Part of a small language model's weights.
Size: 10 layers, width 192, 6 heads of 64, MLP 768 tanh GELU, vocabulary 1024, 6.22M parameters.
Architecture: learned positions, biases, tied embeddings.
Training: a variant of SOAP for these matrices, 204M tokens, 3116 steps.
Each number is 50 + 10 x the weight over the matrix's rms, rounded and kept within 0 to 99. Layers, rows and columns count from 0.

# down: layer 2 MLP down (transposed), 768x192, rms 0.156, rows 258-293, columns 96-191
# up: layer 2 MLP up, 768x192, rms 0.192, rows 259-294, columns 96-191
down258:41 55 54 20 55 43 76 42 55 51 52 46 50 31 42 52 79 39 51 33 59 67 42 46 42 48 64 29 64 43 45 38 66 42 57 59 46 45 38 57 45 47 45 36 39 67 64 45 54 63 43 36 69 47 45 62 63 50 66 58 41 54 68 49 34 51 54 37 51 49 59 41 48 53 50 32 49 44 46 55 40 58 46 53 43 44 40 43 54 49 71 50 44 61 58 49
up259:31 52 44 47 50 57 42 48 46 53 42 30 48 38 45 32 34 45 37 44 60 42 36 51 58 44 43 58 60 68 60 46 44 61 58 50 36 43 42 46 29 59 40 47 52 51 66 57 55 39 67 68 50 46 38 57 57 44 43 26 51 60 59 55 31 66 32 54 55 33 49 51 39 35 58 49 66 36 51 47 53 62 51 50 44 36 61 60 28 63 41 38 43 56 65 41
down259:45 52 60 41 54 69 67 45 59 63 32 38 56 51 35 37 15 48 57 47 63 45 41 30 59 36 56 28 54 56 31 57 50 57 51 51 52 60 43 51 41 52 38 65 59 52 42 47 59 44 43 54 49 61 51 37 63 49 56 40 19 48 43 61 43 60 45 48 36 45 57 64 36 37 50 44 67 42 35 49 54 61 44 40 43 70 47 53 54 44 47 50 49 25 63 42
up260:47 44 42 52 49 45 46 61 40 42 56 57 47 64 69 43 47 48 47 56 53 59 47 39 40 37 55 42 38 51 49 58 47 44 38 52 49 44 48 44 65 49 50 55 65 48 69 48 50 42 52 59 49 52 57 55 54 51 73 69 32 67 54 50 47 57 39 33 54 57 64 53 49 49 63 46 25 39 39 59 43 42 56 35 37 42 51 64 48 75 40 54 55 54 36 44
down260:39 64 62 44 57 49 67 50 60 50 42 58 58 60 39 49 76 39 61 55 60 32 50 47 40 56 42 53 45 40 52 58 50 65 50 35 43 53 40 66 35 55 46 51 49 55 52 50 37 54 42 53 43 51 58 32 48 44 52 45 67 54 67 55 60 40 47 52 64 53 50 32 33 53 78 47 64 60 48 37 65 67 50 60 41 49 53 67 40 38 57 45 68 50 66 50
up261:52 63 54 63 48 36 43 46 48 54 55 31 59 48 71 73 42 61 31 52 55 67 39 56 41 61 47 41 56 48 44 62 27 31 48 62 33 41 58 30 33 39 37 45 48 57 58 52 47 44 55 34 55 56 65 38 48 37 54 47 27 26 66 50 43 67 38 45 54 50 65 45 35 59 73 49 49 53 51 58 41 51 56 38 51 45 29 59 51 50 45 52 35 38 59 51
down261:52 58 33 44 65 49 50 51 37 54 60 50 53 48 44 50 63 57 55 39 50 52 46 60 65 48 46 47 43 49 51 28 67 75 50 43 42 67 52 50 48 58 60 20 51 47 23 46 59 55 49 55 46 40 49 43 48 39 53 38 57 57 62 69 48 41 56 57 57 50 42 33 41 46 72 58 42 51 60 45 57 54 57 58 46 55 47 45 63 47 57 56 55 56 64 47
up262:31 37 72 57 45 47 48 45 60 39 57 42 50 29 42 40 52 46 61 46 32 47 46 57 48 58 49 61 63 54 64 55 52 55 38 60 62 54 64 43 40 41 54 56 52 49 52 65 44 57 51 59 31 38 37 53 55 43 53 49 61 53 61 49 28 51 57 52 29 56 42 69 63 32 60 28 54 44 52 80 43 59 61 42 59 61 63 67 43 51 44 43 48 61 69 56
down262:38 46 48 55 63 51 43 51 45 53 56 58 60 41 54 51 52 56 61 54 60 43 45 24 18 53 43 46 39 46 50 53 57 88 31 50 39 61 47 40 42 56 38 35 57 57 50 37 50 52 58 42 55 53 50 37 36 61 51 59 68 46 33 47 54 52 42 48 50 56 61 59 77 27 58 50 52 50 22 61 63 60 47 44 21 48 36 64 51 65 74 36 57 60 43 47
up263:50 49 42 60 48 56 60 57 57 56 49 49 39 37 51 66 45 37 43 37 47 40 53 51 33 52 35 42 45 32 69 54 45 51 68 56 51 54 37 47 29 52 51 61 44 42 51 56 57 54 58 65 60 50 48 36 27 52 58 77 34 47 37 40 49 55 50 50 67 54 39 57 53 48 48 37 39 32 56 54 26 43 43 39 52 46 47 61 51 68 56 46 37 61 33 40
down263:53 43 45 46 38 42 52 67 45 62 50 39 58 48 37 39 46 40 32 47 58 43 43 61 57 57 50 54 40 55 26 56 47 61 56 38 46 66 65 49 46 53 63 37 45 50 50 53 48 58 50 47 49 54 46 44 57 63 31 37 52 53 38 48 43 45 60 63 31 58 45 48 32 50 63 73 37 70 70 51 62 30 16 52 37 50 43 56 38 31 43 32 41 49 42 66
up264:49 51 51 37 58 58 64 41 50 49 52 36 46 41 51 71 62 50 46 56 57 64 42 55 46 33 75 43 62 58 43 51 61 59 42 33 49 60 54 52 50 53 55 68 39 54 70 53 59 35 62 36 38 49 50 59 59 54 51 42 47 58 47 44 52 62 47 61 52 53 49 65 42 50 51 55 39 54 46 47 62 52 39 50 46 55 47 57 55 35 36 47 31 41 42 67
down264:66 46 57 70 51 42 66 34 61 57 53 50 43 52 50 36 40 54 38 41 68 45 50 37 52 47 46 54 54 32 52 73 63 41 73 52 42 47 55 41 44 55 42 65 48 58 73 52 40 51 44 48 60 59 36 44 51 57 37 56 50 31 59 49 37 49 61 39 48 48 39 46 53 50 52 61 49 38 33 60 54 63 55 63 52 42 55 53 44 71 56 52 48 56 57 53
up265:49 51 27 48 52 48 62 42 45 41 32 52 55 64 42 55 40 69 62 62 44 47 63 75 71 30 51 62 45 67 53 63 47 39 45 51 44 39 31 41 43 55 64 38 45 49 53 51 59 42 49 49 32 66 45 39 54 43 33 50 46 40 46 63 31 55 52 52 54 41 39 46 54 49 42 56 39 34 62 59 36 40 44 27 47 38 69 45 49 66 62 57 47 47 47 45
down265:65 53 45 60 56 55 49 43 50 34 28 62 62 38 60 67 63 41 43 54 51 39 72 61 65 69 47 47 46 50 54 44 51 26 56 45 45 59 45 42 27 54 60 40 55 66 51 56 39 44 44 54 56 49 45 40 44 44 30 50 50 32 55 35 32 57 54 63 50 45 23 31 41 38 37 46 32 52 45 41 29 34 78 53 49 44 21 49 26 67 38 83 30 77 47 63
up266:41 69 33 40 41 50 48 62 38 69 43 39 54 45 35 60 65 62 47 45 33 61 46 67 63 37 29 58 46 66 67 25 21 61 61 62 52 37 33 32 55 59 44 59 45 51 51 58 62 48 47 45 51 39 53 44 48 57 48 57 47 57 45 61 61 47 54 33 50 45 34 53 49 29 24 54 46 44 51 53 51 43 62 58 50 53 72 59 79 57 55 32 32 55 48 70
down266:54 54 53 48 52 53 64 28 64 50 47 53 53 69 53 44 55 45 52 53 56 57 49 45 40 56 71 39 42 32 51 58 71 49 55 46 57 73 45 51 44 58 51 40 39 38 43 46 44 54 47 67 45 42 51 43 47 46 38 38 63 52 43 44 56 31 41 46 51 61 29 48 53 51 51 50 55 59 64 43 48 47 56 47 61 51 43 49 43 36 57 82 58 42 61 38
up267:62 48 59 48 54 49 38 51 52 33 31 42 15 58 49 46 68 51 27 42 51 62 53 38 64 46 44 52 51 42 38 38 53 44 60 55 44 52 45 46 52 42 52 62 66 54 61 47 59 30 48 66 44 62 62 56 51 55 55 42 37 35 48 59 70 48 50 62 64 40 50 53 71 53 71 53 55 41 51 50 53 56 68 47 59 42 67 65 43 70 14 40 44 36 49 39
down267:59 17 35 32 67 52 40 41 30 68 66 65 41 46 40 57 50 32 41 61 56 43 52 36 34 55 60 69 46 52 66 52 30 63 54 49 45 53 57 53 38 51 51 38 28 36 52 31 51 23 63 45 25 26 48 52 64 50 45 31 49 53 41 61 42 60 60 41 52 46 55 70 46 41 50 50 24 60 22 43 54 50 54 56 56 45 84 55 49 50 43 38 57 52 55 61
up268:45 63 49 40 52 66 35 64 44 54 68 65 39 37 38 51 39 45 40 52 57 55 28 42 39 59 44 58 55 57 30 56 44 59 57 53 51 39 32 57 62 54 49 54 45 63 44 37 29 29 50 59 35 48 43 60 49 46 43 65 39 54 50 74 49 39 35 70 53 52 72 37 74 48 35 66 33 40 60 52 46 50 29 55 44 51 43 62 62 27 50 41 51 62 53 57
down268:45 49 51 50 33 51 55 45 36 60 35 46 61 39 49 56 53 60 73 48 53 55 65 53 54 54 74 42 39 63 53 43 47 44 71 33 39 44 46 43 60 37 53 52 38 59 53 55 58 38 60 40 70 51 32 55 45 43 33 37 35 38 64 33 51 61 68 41 59 34 49 59 37 63 63 49 46 51 34 41 43 31 51 41 46 65 73 46 60 54 28 48 47 39 64 47
up269:68 53 46 38 34 50 46 41 43 72 47 59 53 53 36 55 51 57 36 55 50 74 49 49 61 42 44 37 66 51 41 44 50 50 44 43 47 53 62 54 43 50 50 59 47 34 43 48 42 48 46 55 58 59 54 48 24 57 47 48 54 50 47 43 42 70 50 45 50 60 59 35 48 37 61 43 45 54 59 64 49 58 31 52 57 21 55 65 56 58 64 58 29 61 53 69
down269:39 45 60 60 48 66 45 71 39 56 60 51 52 39 56 67 66 37 37 46 43 53 42 63 39 46 61 60 63 40 43 33 70 46 47 34 43 53 37 30 49 39 54 45 55 53 58 58 60 53 56 73 57 59 64 56 52 61 39 68 45 56 47 64 56 47 57 50 66 61 65 55 35 57 64 45 65 35 71 36 49 35 49 40 48 50 47 67 24 39 52 43 65 48 54 52
up270:73 43 40 59 30 57 48 54 57 47 42 41 62 54 51 51 41 46 43 54 58 30 55 55 43 49 50 48 45 57 45 39 44 51 48 45 70 54 51 50 49 52 39 54 48 46 32 46 58 59 59 47 53 56 63 37 57 47 40 53 41 40 38 44 51 38 52 32 49 58 42 60 50 43 33 50 56 65 47 31 42 50 50 48 49 51 60 70 57 53 58 37 35 38 49 59
down270:55 50 56 42 52 52 58 40 42 58 44 54 56 52 38 54 61 61 46 38 53 53 46 39 52 44 67 46 48 61 47 52 61 64 56 62 50 63 59 73 54 59 54 49 54 52 53 63 32 38 48 48 52 50 53 60 54 42 42 54 41 58 66 57 50 53 54 57 66 34 54 35 64 55 52 55 45 39 51 51 45 41 39 56 58 42 42 48 42 60 53 63 67 35 54 50
up271:41 57 42 48 47 47 53 47 56 42 71 56 55 41 47 42 54 52 48 52 49 42 58 52 39 48 36 55 54 47 41 47 49 51 64 49 33 48 52 33 40 57 61 47 60 41 53 51 40 69 59 52 68 62 51 59 65 53 52 69 42 59 46 50 52 25 46 54 46 53 45 45 56 48 51 27 47 60 43 51 48 64 58 50 62 46 32 63 53 28 40 40 53 54 57 44
down271:69 38 53 56 52 63 47 42 59 71 46 47 47 29 49 50 60 49 46 60 33 64 61 56 56 67 46 45 49 62 52 45 43 40 68 54 45 57 44 55 48 42 70 58 55 51 60 43 55 43 48 56 41 48 53 60 50 62 54 45 64 49 33 66 45 52 44 49 52 46 53 63 37 66 67 65 41 39 54 39 51 54 61 59 46 57 57 49 49 62 62 63 48 44 43 54
up272:44 31 58 40 37 49 49 45 34 57 46 49 60 48 64 57 57 38 64 48 57 46 49 61 41 58 22 54 67 39 81 54 29 36 43 38 39 39 52 55 41 56 51 47 64 49 47 30 39 59 47 46 57 37 57 42 55 46 52 58 54 38 64 61 72 72 45 69 42 28 56 39 44 41 56 35 51 60 44 38 52 51 57 71 46 59 55 56 52 34 43 77 46 52 53 57
down272:44 50 49 45 56 39 47 40 71 52 50 68 45 74 56 44 65 62 37 52 40 45 45 21 33 75 48 37 50 58 43 52 50 64 72 44 47 51 71 75 40 81 69 64 62 70 73 49 64 73 54 52 44 67 58 47 53 54 62 68 23 46 55 40 63 45 32 54 41 56 68 50 58 50 29 42 55 59 19 58 22 55 34 60 66 25 40 29 37 55 58 44 40 46 53 73
up273:32 37 43 38 53 42 45 47 58 60 41 54 33 48 48 66 51 46 70 52 35 49 50 44 46 72 35 44 57 33 46 54 59 63 44 43 30 57 60 70 43 54 46 35 44 43 48 56 59 49 38 56 34 50 60 50 52 38 56 60 57 41 59 44 55 57 57 51 37 74 52 62 59 52 47 54 52 54 34 37 33 64 38 38 55 71 60 50 48 32 51 64 65 45 48 57
down273:42 22 50 50 42 56 43 48 54 51 53 91 56 49 56 28 44 39 43 45 58 45 56 45 54 41 64 46 53 61 39 48 43 53 56 41 48 32 60 39 44 52 46 40 55 43 41 51 51 48 55 48 34 51 81 48 34 21 66 33 53 46 50 41 46 48 46 56 47 50 46 53 37 48 49 44 58 66 65 39 55 59 39 42 50 57 59 50 53 44 49 47 68 50 55 67
up274:48 30 29 50 35 60 51 76 49 35 71 47 60 43 46 53 61 53 36 66 50 39 53 51 50 48 59 40 48 46 29 54 21 65 68 47 45 48 53 53 53 52 50 36 52 54 64 27 39 40 47 36 59 47 77 58 58 47 54 61 36 63 64 58 54 52 49 47 42 49 28 43 41 39 50 48 27 52 55 45 60 50 77 43 43 43 64 45 58 29 56 62 55 53 54 62
down274:62 66 39 60 43 43 50 62 64 51 66 41 33 59 45 62 61 45 36 53 50 43 52 60 53 44 61 65 53 24 60 39 52 69 56 73 59 42 46 39 52 59 44 47 55 62 39 53 54 48 70 63 54 64 44 36 42 54 50 56 67 37 37 39 36 36 45 60 59 32 48 49 63 65 46 54 42 33 75 38 60 35 48 47 55 54 50 54 52 50 55 34 41 59 43 47
up275:41 21 44 62 33 44 41 56 49 57 65 44 62 52 60 59 48 56 58 44 45 38 46 51 46 49 58 50 48 51 50 72 49 52 50 52 39 54 44 47 49 32 51 48 49 47 47 56 47 58 52 41 54 40 37 45 71 52 51 36 74 53 57 53 49 57 45 49 43 48 60 46 52 44 37 34 62 56 64 62 62 53 44 57 40 33 56 83 60 58 41 39 44 63 51 47
down275:52 48 47 37 52 38 63 57 49 60 59 36 58 56 42 64 57 45 53 72 51 61 56 53 42 48 31 53 48 58 55 65 50 46 30 41 46 45 39 63 71 52 53 58 49 43 42 63 50 70 40 50 49 47 47 74 45 52 42 53 52 72 53 57 66 45 36 47 49 54 66 57 42 47 44 50 58 56 39 47 50 43 57 53 52 52 46 53 66 46 39 60 50 42 64 38
up276:46 41 45 45 65 62 56 48 48 50 68 43 61 45 53 45 57 52 61 53 43 38 47 64 53 38 34 58 41 70 59 50 63 42 57 49 50 51 75 30 58 49 64 68 58 52 52 54 39 41 68 61 66 36 49 53 54 47 51 32 44 53 43 66 42 54 63 54 37 44 46 42 52 40 60 45 32 56 45 52 41 45 41 65 50 40 66 54 58 38 64 24 48 58 68 71
down276:48 37 48 41 60 49 40 47 55 46 42 44 60 42 56 54 44 49 50 51 36 51 47 57 54 42 59 53 40 30 48 37 53 47 37 52 61 48 65 50 48 46 52 47 63 33 55 32 62 66 58 61 63 49 51 56 54 51 47 31 59 54 29 58 47 56 61 37 46 53 39 55 55 56 38 45 53 38 58 42 50 64 49 52 58 59 58 48 50 45 50 73 57 55 55 53
up277:68 58 52 56 57 33 37 41 48 66 66 32 43 48 48 60 60 50 42 61 53 49 42 48 50 50 50 43 42 53 41 53 50 47 51 37 46 67 55 60 53 40 66 49 48 43 50 47 43 56 60 41 47 55 60 49 33 39 39 53 40 63 48 46 77 51 46 48 35 52 57 41 59 53 57 50 54 53 54 66 53 51 43 57 38 32 62 56 54 62 34 51 55 38 67 45
down277:52 41 41 54 41 63 48 55 56 47 51 47 60 54 61 64 49 50 54 50 39 49 55 66 65 44 38 50 51 39 47 58 28 63 34 41 55 54 54 60 17 41 57 55 52 61 43 48 66 50 65 51 42 56 55 32 39 82 52 45 50 45 39 62 46 43 62 30 43 57 69 66 49 54 63 75 51 43 57 32 34 68 50 40 49 37 59 49 39 52 50 30 53 41 41 45
up278:49 61 56 61 60 28 50 45 42 69 55 35 51 60 50 65 49 45 46 63 57 63 61 45 50 61 38 36 59 44 42 52 36 42 38 49 56 45 44 50 63 55 50 38 53 37 62 62 35 42 45 57 59 54 47 37 45 38 41 58 56 43 49 50 39 74 48 46 71 50 49 52 52 59 56 55 55 42 68 40 46 66 41 43 34 33 70 41 46 44 48 48 49 53 46 56
down278:52 34 53 61 49 78 52 32 45 43 47 53 55 41 47 58 47 49 48 42 61 62 44 50 48 67 45 66 66 61 61 37 57 36 48 46 38 48 41 52 62 51 40 53 47 53 58 63 81 47 66 52 45 48 45 51 71 59 32 50 32 50 59 45 43 39 58 44 36 29 58 41 50 52 40 53 30 60 42 56 58 42 46 50 59 55 44 62 43 44 42 43 36 53 68 62
up279:72 46 39 69 67 36 58 44 45 71 57 44 59 32 48 56 62 58 49 67 64 58 43 39 52 49 46 58 37 44 48 52 55 43 28 51 44 57 49 50 58 30 43 51 38 71 41 68 55 57 56 61 31 35 58 67 53 41 62 61 43 50 51 37 57 44 43 45 35 75 54 46 31 57 45 55 56 41 60 36 53 43 48 57 43 36 63 50 41 48 57 50 55 55 24 48
down279:49 36 73 51 52 70 66 47 37 61 58 61 45 75 63 44 23 48 42 57 44 49 52 49 39 54 57 50 55 53 55 56 42 58 58 52 44 37 55 44 51 43 71 62 41 50 31 49 57 54 49 24 52 54 51 59 43 41 34 54 39 45 55 50 53 47 51 23 62 38 48 51 66 50 45 27 46 43 49 71 58 31 51 43 56 47 34 56 49 51 42 50 41 33 37 34
up280:48 48 55 66 56 40 37 66 52 43 59 68 44 47 62 33 42 47 49 56 55 50 61 45 30 51 61 46 29 51 52 64 37 66 52 47 46 38 74 36 43 44 54 48 49 52 40 45 53 74 33 40 59 61 46 52 41 52 56 39 45 61 54 41 51 49 41 59 62 50 48 42 59 44 49 48 50 54 50 70 48 53 54 52 60 26 50 49 60 43 39 27 63 49 54 63
down280:52 41 35 57 38 46 71 43 48 51 61 32 64 48 35 46 43 43 62 62 51 43 51 59 41 62 35 57 62 42 51 64 35 51 61 60 49 49 56 46 47 37 52 44 49 50 54 45 43 45 47 38 41 56 62 63 54 43 54 28 54 61 40 58 50 55 46 66 57 67 45 55 33 40 36 41 50 48 70 44 45 46 45 69 52 44 52 51 46 50 41 50 48 47 51 70
up281:47 48 39 36 42 46 52 38 50 50 56 66 57 24 45 44 43 38 52 67 63 46 57 29 54 70 42 30 38 41 48 64 24 59 60 41 46 62 42 52 47 41 48 55 61 33 35 37 49 32 48 53 61 39 56 53 50 47 57 38 38 67 59 52 41 48 48 65 55 57 46 54 55 49 51 46 33 51 34 58 57 55 49 61 44 52 41 55 31 60 58 35 54 41 46 38
down281:46 27 29 52 54 42 40 41 51 58 53 30 34 53 54 41 37 54 64 36 61 53 55 54 37 39 35 54 51 63 43 48 61 52 77 59 47 59 57 44 53 45 45 59 74 58 45 50 47 30 45 52 47 42 55 62 50 54 57 46 46 40 59 40 54 38 40 62 53 53 51 57 46 49 49 37 52 55 64 54 57 58 61 61 43 58 67 35 47 57 53 42 38 52 56 57
up282:48 65 53 35 46 38 53 45 48 53 51 49 37 50 54 58 45 45 60 62 51 48 61 53 30 61 54 56 63 44 38 44 50 46 48 56 52 49 53 61 46 54 49 43 39 57 43 50 66 39 56 52 64 56 54 27 35 53 72 61 34 45 59 73 52 73 59 54 53 45 54 52 57 49 43 46 57 53 48 52 52 54 39 63 52 68 50 50 59 44 29 58 56 51 50 64
down282:56 48 58 56 53 38 37 52 71 51 39 67 37 50 43 60 54 51 46 56 49 40 39 50 52 42 60 43 42 56 72 50 60 56 45 52 47 64 44 37 54 48 45 53 56 63 49 52 41 57 49 55 49 31 46 46 66 44 49 40 48 38 47 38 40 54 50 59 37 52 46 35 37 42 54 49 54 61 29 37 61 68 77 44 49 38 49 45 39 48 56 28 55 48 40 61
up283:60 44 46 43 50 54 52 36 14 31 42 41 63 67 54 49 39 63 31 59 36 64 41 34 53 64 53 62 62 43 46 62 47 59 59 48 45 66 50 57 53 58 58 50 55 44 57 51 51 62 65 67 39 59 54 64 51 55 58 49 42 45 61 38 60 49 32 40 53 47 45 57 48 62 60 50 49 57 57 55 44 47 56 38 36 45 55 51 50 47 58 40 47 48 46 48
down283:60 49 37 44 50 60 33 50 55 34 47 59 54 45 30 33 25 48 51 52 54 39 59 41 57 48 69 43 45 50 35 46 55 57 72 53 61 52 53 55 39 66 52 59 41 73 45 57 43 54 48 50 41 28 52 52 58 48 50 51 65 52 47 55 37 50 55 57 48 57 71 64 55 43 54 51 47 53 47 43 42 63 38 44 44 51 31 28 49 52 36 53 49 45 35 59
up284:55 50 42 57 57 50 50 54 43 51 60 54 61 59 38 46 46 37 48 57 33 43 46 49 59 61 35 53 49 56 49 58 48 52 52 53 56 56 56 41 67 46 36 49 29 59 40 50 64 62 55 48 41 46 60 44 63 49 36 53 26 43 35 44 56 54 45 39 47 38 65 68 37 63 59 57 49 38 47 40 45 68 68 64 54 43 45 41 56 62 45 41 53 48 40 44
down284:40 50 42 55 59 45 42 57 61 54 49 43 48 42 47 55 30 50 56 50 31 48 35 35 43 60 63 46 58 70 55 71 36 40 39 43 49 60 53 56 53 51 38 47 45 34 42 46 67 42 57 49 67 38 51 50 67 74 46 42 47 56 43 43 63 71 43 55 26 42 46 36 53 43 62 53 55 50 52 59 39 61 49 50 44 63 62 51 55 57 52 42 58 65 45 44
up285:48 49 54 46 47 37 34 62 45 50 54 45 40 53 49 63 44 56 37 54 48 63 48 41 49 46 51 44 58 44 47 45 48 63 50 49 62 41 67 46 53 62 56 74 60 60 47 49 64 48 78 51 42 51 56 28 53 49 40 54 47 55 41 35 58 51 47 44 45 65 38 40 59 52 64 56 57 54 50 17 38 44 57 34 59 50 48 45 52 44 65 48 36 54 45 52
down285:79 38 52 48 46 52 67 55 38 56 56 49 70 48 59 47 39 42 42 50 48 34 56 61 57 48 54 53 52 53 52 38 50 42 49 35 51 55 38 38 59 44 41 33 51 49 53 62 53 47 44 65 49 50 48 48 47 55 56 54 35 49 57 57 53 53 41 49 66 46 56 47 55 45 53 47 62 35 49 65 47 49 44 59 52 51 65 56 52 44 48 44 68 47 55 50
up286:57 29 47 53 45 55 48 52 59 42 50 48 64 38 57 21 57 75 63 59 47 51 44 63 47 46 54 36 42 58 42 39 39 43 48 49 37 59 55 44 35 54 45 48 39 58 48 55 35 59 46 59 50 76 56 50 57 50 55 61 54 49 58 32 46 42 41 51 57 56 54 48 40 46 35 26 51 60 48 48 50 54 67 47 65 51 61 43 57 54 52 55 39 58 47 51
down286:44 59 56 51 60 59 56 48 43 40 47 65 50 69 44 55 58 46 39 47 61 49 56 54 54 52 53 62 55 40 70 46 75 52 44 45 42 63 45 54 60 45 59 55 48 65 53 44 59 46 51 39 57 36 54 54 42 43 46 41 68 49 39 63 51 46 54 66 50 45 49 61 74 59 62 63 57 48 74 38 51 49 50 46 50 56 52 42 49 52 52 55 50 41 60 52
up287:41 35 43 56 52 30 51 38 74 51 59 60 53 49 46 60 59 52 43 39 40 57 51 56 58 44 51 58 65 52 58 70 44 48 42 63 35 31 52 42 71 71 65 45 37 44 49 64 41 50 58 41 34 67 54 49 59 44 44 55 47 43 60 56 48 56 60 52 23 55 45 57 47 40 59 56 39 48 60 52 44 46 40 45 54 35 60 64 50 59 45 55 47 51 46 50
down287:51 61 51 35 57 51 42 41 51 55 59 41 56 31 45 68 48 65 65 42 53 58 45 67 49 58 42 35 48 54 35 61 27 63 67 52 58 46 53 64 32 51 40 46 56 60 55 66 55 54 57 52 42 65 37 53 54 45 54 60 55 45 46 39 57 49 37 45 60 35 61 52 58 57 37 57 57 46 36 54 39 39 47 33 38 55 43 54 47 52 40 54 54 68 57 57
up288:25 62 40 60 47 48 40 55 36 21 63 43 39 49 55 48 54 48 54 52 50 55 35 59 47 64 50 45 49 53 55 57 43 34 49 37 48 39 54 51 54 50 45 62 65 57 70 43 63 48 55 33 44 51 65 54 58 67 55 54 49 51 56 46 33 64 51 43 64 46 43 56 62 42 37 54 40 39 49 23 45 46 41 51 41 31 39 46 54 62 50 45 48 49 55 61
down288:56 52 34 43 46 58 51 50 37 42 33 35 59 62 52 54 41 47 44 44 43 58 50 45 44 64 51 52 57 49 49 35 50 39 36 55 54 65 44 55 36 63 57 73 47 63 38 51 49 56 28 66 51 40 63 33 51 55 51 63 47 47 61 58 61 52 57 60 48 66 54 38 63 56 57 65 55 44 49 58 44 45 37 45 43 49 44 55 48 54 72 47 54 46 44 44
up289:56 42 56 33 56 53 45 50 53 61 55 45 64 41 68 61 40 45 27 43 55 60 44 44 43 60 59 63 78 49 45 70 47 56 54 37 34 50 34 64 41 51 37 46 49 60 49 56 40 35 32 38 48 49 54 34 37 48 50 68 66 37 53 50 64 56 43 47 47 61 55 34 48 58 59 52 56 32 59 45 55 35 50 65 49 45 48 64 44 67 46 57 56 41 48 58
down289:39 56 46 37 47 57 54 44 50 43 27 53 36 32 44 67 38 65 54 59 51 57 44 69 48 57 39 45 42 62 70 55 24 53 57 39 47 54 53 52 45 49 59 33 47 37 60 54 49 48 41 51 56 49 50 63 43 43 51 50 46 59 72 63 51 55 57 27 50 37 54 46 57 58 43 65 68 51 72 48 42 75 44 62 33 40 51 55 60 65 31 44 47 60 56 31
up290:42 66 38 44 56 50 42 49 54 42 48 58 38 60 46 47 54 29 51 76 41 52 41 45 32 51 69 24 53 48 58 67 47 66 41 47 52 48 63 71 54 53 44 51 62 42 59 52 56 37 42 55 43 49 66 44 48 32 54 53 51 45 59 41 55 62 48 66 54 52 45 41 31 66 51 49 52 40 54 56 64 57 45 35 51 53 44 44 45 64 40 54 54 59 41 45
down290:60 33 43 60 53 55 53 82 38 67 66 52 49 70 61 43 48 46 49 47 60 64 51 45 39 58 39 47 56 36 38 45 42 53 63 42 52 49 56 54 41 41 35 50 42 51 43 54 44 64 61 51 74 64 54 66 27 41 64 46 37 51 54 44 51 51 63 39 42 47 62 52 55 39 47 60 38 52 46 44 32 50 41 35 55 55 44 23 65 52 52 54 57 52 57 57
up291:45 54 50 36 56 45 48 47 63 60 49 51 51 42 56 56 44 47 46 48 55 52 52 42 58 61 40 52 48 55 40 62 50 41 52 43 59 67 48 43 43 62 69 49 48 57 33 50 47 47 47 50 58 46 52 56 46 53 49 52 47 45 43 48 42 51 46 65 45 44 56 67 39 45 43 58 53 45 55 52 39 59 54 55 48 62 55 54 53 60 64 43 52 39 51 52
down291:49 52 44 54 62 43 55 39 41 40 46 51 54 52 50 42 41 59 45 55 60 43 50 50 50 36 47 40 39 52 42 46 47 51 46 58 62 40 54 50 45 39 35 46 66 56 47 50 53 57 43 55 55 39 53 51 46 50 49 39 46 58 54 45 55 45 54 53 49 46 50 47 46 58 51 45 48 50 50 42 57 55 51 47 50 60 36 47 58 39 44 45 63 53 48 42
up292:69 45 56 62 51 49 54 44 37 38 53 49 46 46 29 56 57 64 39 33 34 50 33 48 48 45 48 54 68 58 40 44 52 55 46 38 49 48 52 39 39 45 53 53 50 53 43 40 39 35 56 70 64 72 67 49 42 24 55 62 45 51 59 48 56 56 50 46 59 60 56 40 43 67 51 52 51 40 70 57 62 59 35 48 60 42 48 39 60 68 66 44 53 66 74 46
down292:53 44 45 65 45 56 53 48 54 43 58 47 68 43 43 48 35 45 41 49 52 44 55 49 32 36 41 58 56 48 51 49 65 47 39 45 35 41 51 48 51 63 48 54 45 50 47 65 73 27 59 46 35 32 57 55 45 35 51 39 62 34 46 54 38 47 63 72 52 48 57 49 42 59 67 48 42 44 54 55 60 50 49 46 62 59 67 39 52 55 61 58 51 41 59 53
up293:49 43 65 47 37 48 47 77 57 48 41 32 56 60 38 53 36 53 43 44 59 40 59 42 54 49 55 49 59 44 52 37 40 55 60 62 59 51 42 51 49 61 51 35 44 39 52 55 44 73 56 41 48 48 59 46 31 45 48 59 40 48 44 36 46 62 38 37 41 55 52 67 66 53 34 59 40 51 68 55 36 40 37 60 41 47 50 55 53 34 29 54 48 55 45 46
down293:41 51 55 47 59 54 48 49 54 46 56 52 55 53 28 49 24 43 60 59 43 55 47 40 53 55 42 38 24 51 54 65 44 48 54 49 57 65 60 60 48 69 56 79 43 39 41 57 34 41 57 44 54 43 44 69 49 63 56 52 51 47 57 47 42 42 56 42 43 37 48 47 48 56 47 54 43 57 25 47 51 58 64 52 48 48 52 40 44 66 58 42 49 46 53 40
up294:51 59 54 65 44 41 41 50 42 50 45 45 57 65 49 57 43 47 34 66 52 64 57 59 56 45 49 53 68 53 49 67 47 54 60 60 52 59 42 59 62 55 61 47 38 60 50 68 44 55 61 51 46 91 53 52 66 54 64 48 43 66 57 52 60 44 50 29 74 45 58 49 49 40 51 37 43 45 68 40 42 44 67 33 48 49 45 39 46 42 54 57 44 59 45 56